Weights of a small transformer language model.
Architecture: LayerNorm before each block, learned positions, biases, untied embeddings.
Training: 815M tokens, 3109 steps.
Each number is 128 + 24 x the weight over its row's rms, rounded and kept within 0 to 255. Layers, rows and columns count from 0. Numbers have three digits each. The size before them is the row's rms in percent of the matrix's.

# layer 3 MLP down (transposed), 2304x576, rms 0.108, rows 922-938, columns 192-383
109:101118161129085146116134144142104112161149118098145146124120109109117101138126154122104092139117170115135106126151113173150111126134153128171158114167135093148172133110118080135098116099120137131111145179120142147115116108114175146096141148135163180090133077134089113134154131106059120107113140147117195134108135140124141089140159137159144141112126097111135135113189145127108131082147105125081126152111132102154090105108131100135123130113137156134135135164113099167131131143165090135131113131105128093142160124093175132156216153125093106185108161150159130119156119124131144142
093:116101192104149171116142110132140106132134142146161136128122121146144080093154104147161130102140067111103167116138140156087123143125123136100163136149144074149160138131088113118089129120124163106146137109103169137130136160152148155093115101142116143125124177110099082160135125135151120128085150134114176109107116148099139153117119186080116119123131115134112145080141130097114155132149112148151122145121122152157124185135117179091151091152107130069160126111128118091126132147165191139161144175109125121142093126117120137118097116076175067103110116137100131079150153112156101134
097:094122104143110148140091175119096165108137143146129084127113147135153161135137149106122118118131154103117119143115165125138162130135165178155119127123145138143106131153133160179111189091131093159121154111127125130128132151137117147130111129136141106182126132129141144095157130166116148090152125138095167149119149141152131167125093129124097120135147108104136130114096110154120115118094159109175134142124124134142159141131144118139152133119131110126108091158129149115089134159149138098114189143122139117115109188128124134125105157178145133124155158153101120093114119167110116133
090:133137117092158152110171168109113088154116127117151113100152157079102139154088125141124130103113099112137084152122136113108099142128122111140136127122154140140118156142159084116099132153078118089147133130111126136166130128101136108103074084146136129127115128102128117097131096109114105146111136119120198127151160071088120126124112169112124124107078148102143065124145146102101108123102144102136115117144141097072135117121101138150145137130109143116150099107106099106104126157136117132110144128119139116136148149129123128106149069118149117132144129151135166104114130105101116084
107:108166095139110167134103093138124139107108110068137168086116165142144069136074075128128149123141134111120107102164125122098143142125133100077095135102137122095141111144136134142136119111124105123159126148121141156103116166124115120127132136090142125157138109153094128129105136138126091160154150112149109135148131131160104142160095154157139160150130144130145129180178082161141128125160087146161168102124140101121112115127186132106123128141126108140135155149133175105128137116191156110102153120167102114157145145066134121097089109154116090134132084107108096107134137130136157142
108:112131143107091103095105121139167098155128140170109116126130112128112132135122167136165151143121126137139144127166131127088082139092077101109144113120140171128146115184131163098152062152112160153122123114135093126098144096151127115127153122184152151153148130089114116082154111123139143121133140118128186112098123166105125134164141137105123125120120130122165111137107117096138155148138170096125131148137101190124107095121126148124133159150152130111152109168060114131146111158133099132116060115147141139108123123134129152131136091160153096137164172132157081145107128096130124106
095:097125189149168088130106107125130067129110113138148127129091135154141140134106131112156146179107121126069122164133146162127136051093097117102123112146172150153140112121121114107092142136135113139131148113119136159123135130103109169141120143155121125178112122138144155157101177183088139119143138117122125143130123154130091101163126091174086131130174167082144122175149117168121124165133121116153130134116118102127138097144123121073104156107074134084097111152115148153085154128105127131137099118106129120140126167099105123150171150109134180116133120096120117168121163110130126123
093:149123142090140106161146094158150094128125130140117155143141127158129087132121101085083124120113099104126124151145057137094102122160147141094120107184124114183123165098099110165163142132160139173139108171118157132137153095134095143161148112143146142129080112093171109129170113148109119136104136135124146104133086167158171152124120102182092158140112199128109156113122094115078136136148105131135166173099103078115123161123165102129139134118137136107091076119112156119124169070100110132115143124143129109174122101143146108155119128137109117164137119117122111133105146175118120137
101:108139115153161125136152100127138121148093133108154107109123103148152125127108147163125088109163142141099134132110111095148131095156136106144124148095096136091105134169153143109136102138150131135179138087135203129136125116136144148120122130180170117131122167155109088159158096123179152178086146090131090096120107131131127146136090124139114107140139109138154065150129125118176116094129121115159129087133093121133117096152071142130125137125114152187128106133158112101162132116102098094128138134160133127126092127122107194126147153114141120104094147143132128154106110160133122127
094:144135143150139115129143109118130160120125155140151128166168175152112117111133145132135133145076125164105144170132110107116110152125137080173165121123110177102104189114158143186125122150110126195117152112116137103144156133163130111141139131140115148144140116101097129134125113124158108173142102098132128093088132129108164154120113127158140157117105121122138152156084150138136147144147137119151132143128105078107093158133096096157122143145113144120123138110142100131099128141155118112077101116123115135112095124101146096110093139147107118081157132123135118120110113132168146152
093:144112107118129092134120145089129130124046125120162156128111116136116152108093142143148140124105115154079116088128107157144084142144136153163120131113103141169156137112151149173102117174162128077135125136095133114118150106128120123148140066118175086107111111136124154121140068086175167145126164070109137149166095117140133101168094089137119124122164165078143131122135119150125128116101112153117123138205109111146148129096146106124085112173117121108153131118142146129142143163168145108155113163111148124148152098109110096141126170146105109166127104103124110079106153103130149091
099:103109104138148140153114108146109110127166088110114134134139116122184122141168117172111136106132065132165134156077123187102138090079133130129138144158076148139129156117129139135124129142103156128122107181161107126145138138113159115124140148163134105154138133054091132122140135132111090135111109091149136140108125167112144114084142123135153096149103032099146114119118117130123143109094112131102113132161151164092113135049126072135144122130137124106165103157130125077136129093143183142117175112147142111123133137101156105110109117075149116137127115202134096124151098153089072113
104:124106125133094144132129122145162119125111131077110078177130103155107148127128128159119085087152171161135158160111117141083156095143123145124135112100132152164115110125138126147152134110148152129118117152139153129123122119110152218108122117134105124116148128137092121151175137097152129141121134116089133090116107142149142113146169100142141150080103151126103087166122144143126162135095141105106117150120151134117117099107145097143137139121138158143108148122118151144087144088166120132109057125121149127168114125172148137133127150108126104111159124082127134147100121089113148116
111:130148125154127117171112117143094110168122116124108157127112128155117102111099140138114150140161130097140110122101171090122145143156126123105124134145168137084112152127119154119124178130093104090131109105104139160082140091122098102150122198113104083147111149178110122118092163097145101135125126079088148138113084155093131131126107154126072129129137100148111136116109125187119131186127128149098130116148112111142124128146145133116139156134104109082157136128161110133124165107139137141135142164124177135138087156091161129148170126133122137131108117109111110105145106131156115117
094:142146114133111145103170111132153099101134124149108137161135133149108190139179124140108110105083146142134121137144119136099102114131123127106153108123090114082132148087112093160124149158152085147104125133124120107133113127101111141114149086207089148082088112154152143168117122125140099125146115117123138141128148128150086127105147157107149161086155093138172155178162161095163119121132116058141106179119119132121109174119125121153126174098106117121109094150128103103114132107158126073103174141149150115137151114148108130148146118135114130138136113151136151100113097102143117100
090:149108129113168134131110104135134132148148106099112141180147158119096122110147166145133150102133082157090106122091139078070117117107105160152136140154207140143130131142125116123149113134113112138135141153091095151088125131123127096084116149068128131123167116103125131092104134152119093139090124110112163137114115084141104120120126097162141121127120153146154125065125124099147136130064111152095118107127137155097083103117191127112117099105132107120102159097138129088130151113136138126103087138118101149107103133162118132097109135126115107113163109143146149123165116125117170106
108:150085133135124176093116132117125144166105151099137120130115186118118133178145162121155154127139104068138127093136128120080115119135143142139080117115102116112166118143148089135128109160139143077099142126153122111115139137185149120143132085114127148091129153126126116114101093119089150142168113153105143185121092074126113097154132176067141083106124113103145142109147113104143148183094133136110189127201098161133129063133112130105102141125076086124131152113117100138143130139135155079124103133154149147126145123097163141144101107087098127142120114101169130120106155093108121148
# layer 3 MLP up, 2304x576, rms 0.112, rows 923-939, columns 192-383
101:133130130110142073107108113111133175084110110091153143143123130159142119163119113162161163152107147154100116150139113138100146136113107110157119132116137173168130138098080146170148117088132152157131141172154132145129128104133128135164160128119153137150130188137121162147170104099132140140134120155146108099090128148136101110111161075117134114119139123139121128105098135113153146166114124147130119122109122127110101156132138095159121139158132169195103140131132155144149151128205130109148136067112173106150143136114074116088129146128092123135167119171163090184102117119183146193
099:145145104111067151122109148140107098124180121133154129107094156143136138158118174150155143124130124113122156127115120163154114145121092175091130137152148147142099128139141089157137164142127115062096150125136092112076112115171174132193138138133134131145109099142115118163153110095111163115146120147087100138173139171118127142117137091172114130167121106123133164158146122140085120132097139108121148136127128096131148134144137119116129132155096076158107124152130107117050129103182148168131126152174170107136171150116141140129111103110132144119133167132109118136135151125132105113
096:115117126094132138107150130153104156098104140100110150130091107133150152109119096140131124147163120157172128144119108156136114168071108086135122158114104107130183152144113142151138126090181123167120098119140116128117121141084128166129127143143103105141132115174161160095146126137104126136175121107097135100175120168098113115140105084147120130118159101101131159120115128128100131128078105136116105137101155135129098112140142127096142107163142130077131175155124143132136123104090138115122126149145153154161106162147120092170092132133092133082122163135118089109135149125099121148
101:129124190115095147132122152165128145126127103109133110136160112126130136133177141113159130110111119183145127119141136126119133160122136093114163125121140140138137124107138146082158136134142121092117154112127139168135130123131084095120101140155126148167133119121159096137175110123132113129129107145126162165104152168090139103105135147144080145110101158116115094132141113129120137137126120122129114150106172131155132127081146095110135084131117136169063131143142109108184102152134062111087143140146096137145149121136127149138117132097155118144139080134121171074116155086114115142
096:090129130165152128137107143142143126126094143115085150134126144090132149094120096113177159128152129123138163082114116167077121149116148114171111116105120081147116103133120116097127112111152119134102144102126154109135152106090137085132120147173126107147126114101137149117155117133091132110111088110128154131116123101175116108143129147128128137137088100087091098174125077131129111134184103123129100131167132115157148133129122119108127135152095187128144159143142086123138149131124113169103090109135132093139136132144121121141116129103124119115148098138159088114108159143087136115
085:154136164141121132047109124122133131129095145131109140107094143137036121116121080154093119142117148154138111083119129128123136142125129134144172132131057103087133152135124128198142110135144151127191158092129155154142115154135116136121119130123096098120158134178160119118129104130104110144096149136097146126129125133152176080134170118089176143154130126111133126134143128122107118130156154158132119095174137130103113089120189158134161171137103138158148156099129143142128152122110121070108118133140117108135138133137105143153128135137143099101098091111129096124099121125177098174
106:135110166101177162120142099173123088062161135112103139127147151155106149130145107133159113184160120143138099124129106119142104155156127097137139119115127113133134120168132129173153144109109103116177122117145136087156087115067160119142117181131146128134139120122154102113156134198098131164114141121143173152164131130166159138096112125167122117136157129104138112107117086136116111126104102147167139128129135144122101162090158109125093095108161126150168163131147087120124140147124158140126138137127152103130124115117143091130140120092132124114133078138130154103089137104150145131
097:158151119131123168125100158078151165159123130154120153134105097140129145129158115176104077124159139125108104124169191116161108156102129144122167174138095162141082171127115118111130152100145119112112146122174119087170149135101141132135140122151142119113121153170094096131124111106105153134124104116153146159144112103108180150119173114141141151125083136102147079132119100113147105127126127108127132132131156139137110165133141151128089112126133130135093098135085120132089167119120112118121144134150135079146101116110122156160159122112123118085123114112101107153066066185130134084
107:141128109108127152085168101127134149157143111098164120127072119126156082120180118119143121151123160137101119110117091173131086112140141072081108096112143134130142118125162075150105129107125111127140127104115153160136068147163124165119164076120147098145116106118129141152052134150089099113140124143135106150129111139156125159116106140136155161119121119112107122102125146118150106090119137103104124124200133096131130095105118077139139145133124102110118113147105145138144150119133135138147091131112153149155069123149134119103127118151103114130081084162111169133130126133121158124
096:143166091165145130116184091096127088146106140104117119095123134141151138103122131134176083113148116144108108160144114163140155150151086121153096166160144119167138132158118086167138165123154151146142197116135122107108146094158116123109064107168121139112139121097117129130143153131141129119092134133148074121104171110150156175101126138119106155064101154146124092142127139184141140109121150138118116110126151123101121088122132109136155114107152117109131151136140132109143095075142106159127106110161123100158152109078123151084120154101124120098152156082101084125122133083107169176
098:124129125129145108150153114144105133149123124148075124136138148155151131093127143132140100134143149149164113128138170158139136102084104137079147129130086153108084114135118094127130113145143141085111118095162101102126110157156164159139113164103149172157102118083112126107103131153116112141117142109144122114127119133133134102153136126128068148155098093122129078130104094146104088098155148152124107128139145078125069123127108097103093131113120067134099111121139154158156078098142145166133131137124186148119130152129179088152097112113113139131090110165132103145142150137106094137
113:132114139105079143096143117097164118122131122127088114153139137121140190140114120113095105151124137154119093126105192090124115104139114173105122121130157112168095150164105128138133117126166117124081096125140119107117108148198166137134129154092128125116111130150090102168121107157115100122134158132109165111112138093132132102113139132128083105091117158151124139130125106202151162108113149110153126139150164164083088168075117133090121112111154163147107164121108132136154086079124104160123104137148109133137194138114127120141094130163128163122159136156105099161129089103093127110
103:099100077113154146125131145145108127102143115126123169180154125149122133164119171110140099130134106080116131117147124135102123136143135130123124148096111111123101150142103117132161145084139122113102169140120186135082151120130114077162115144097136146111150119125151129080153148095089145132139128134088132130124125117161117109140159162116107115089097139138133170134108149136146118163096122158107175142100106144142137075168112082146127139144143085151129133107180122117082122118118133187138134148149150107094127110105102091105157135100108159110102093133112126124115154118135144139
104:145139192102149128183105080129118110137106103132141133118159125117108135142098141182069071161193169161176098101129146134121095101130169137155140104097134124170146137135159125143112126134153100140164118155146126131102128146172190122089124131174097085129116139131119086142156156153143114136082114132103110115147125118155162119109127143133132118127138116138106125159095113105163136169167145123098161128131156123123127122130121117118135109142141127088096102107129084145129171107152113138157144144109110096125130140135118132116135104151128134137120117150150116149152131134146133138
103:116119158153150122141133161142132115099114135177132113156131155087110153140134130165129101154152135125138116143113111124108129135147082137144120110139129124124143101078122148140122181135115148149160187144133154139133113152118139095132176165177105109079160116129101123121103123126100104114110153132116154176070093104165114126138164117138148169146118147116154124071156117144137090135126133133094125086126134137137124105116174125136049111162085137139126172132110146161207112126120110081127141057163096141138122155126193115084149113113165122136129128134132154119156157144145134145
105:119127122127195163154138158149121127149121099113114119130097144094127148127146124148131125110079160125138125139193158144161155138109169147074131153145141131127108146123153130069132116126107161108148162097112153112118124144132109124122130148130136122176153166150094111113171114108146102101091100113127142108134140120123101154145148122091123128138125098148110132124107134146126059136122130132089127118144139148153091112128083090149124115145109129165117115126131106085109158114133112106155107110117149118129115183065162151132099112122133129163086112138098132133126106089168108185
095:111125109096128137148133097091147144097087134103092136165126154122133135107188104100130171093131180133147161156142116132130097148091161122154131076119141165123083111134104125121134128176113124133155123125123192135133156095150085146141116111115152169109116140122160145138146116131090143122110131106132153138145144141169149103166129131114153110106159076150120141126104121111168114149127112108134142144135148098108129139074121095173120118119103113129110177138129118104142141137177137173161150130117126132148114137149165118128138123176107084148130118089085142140142127122144088088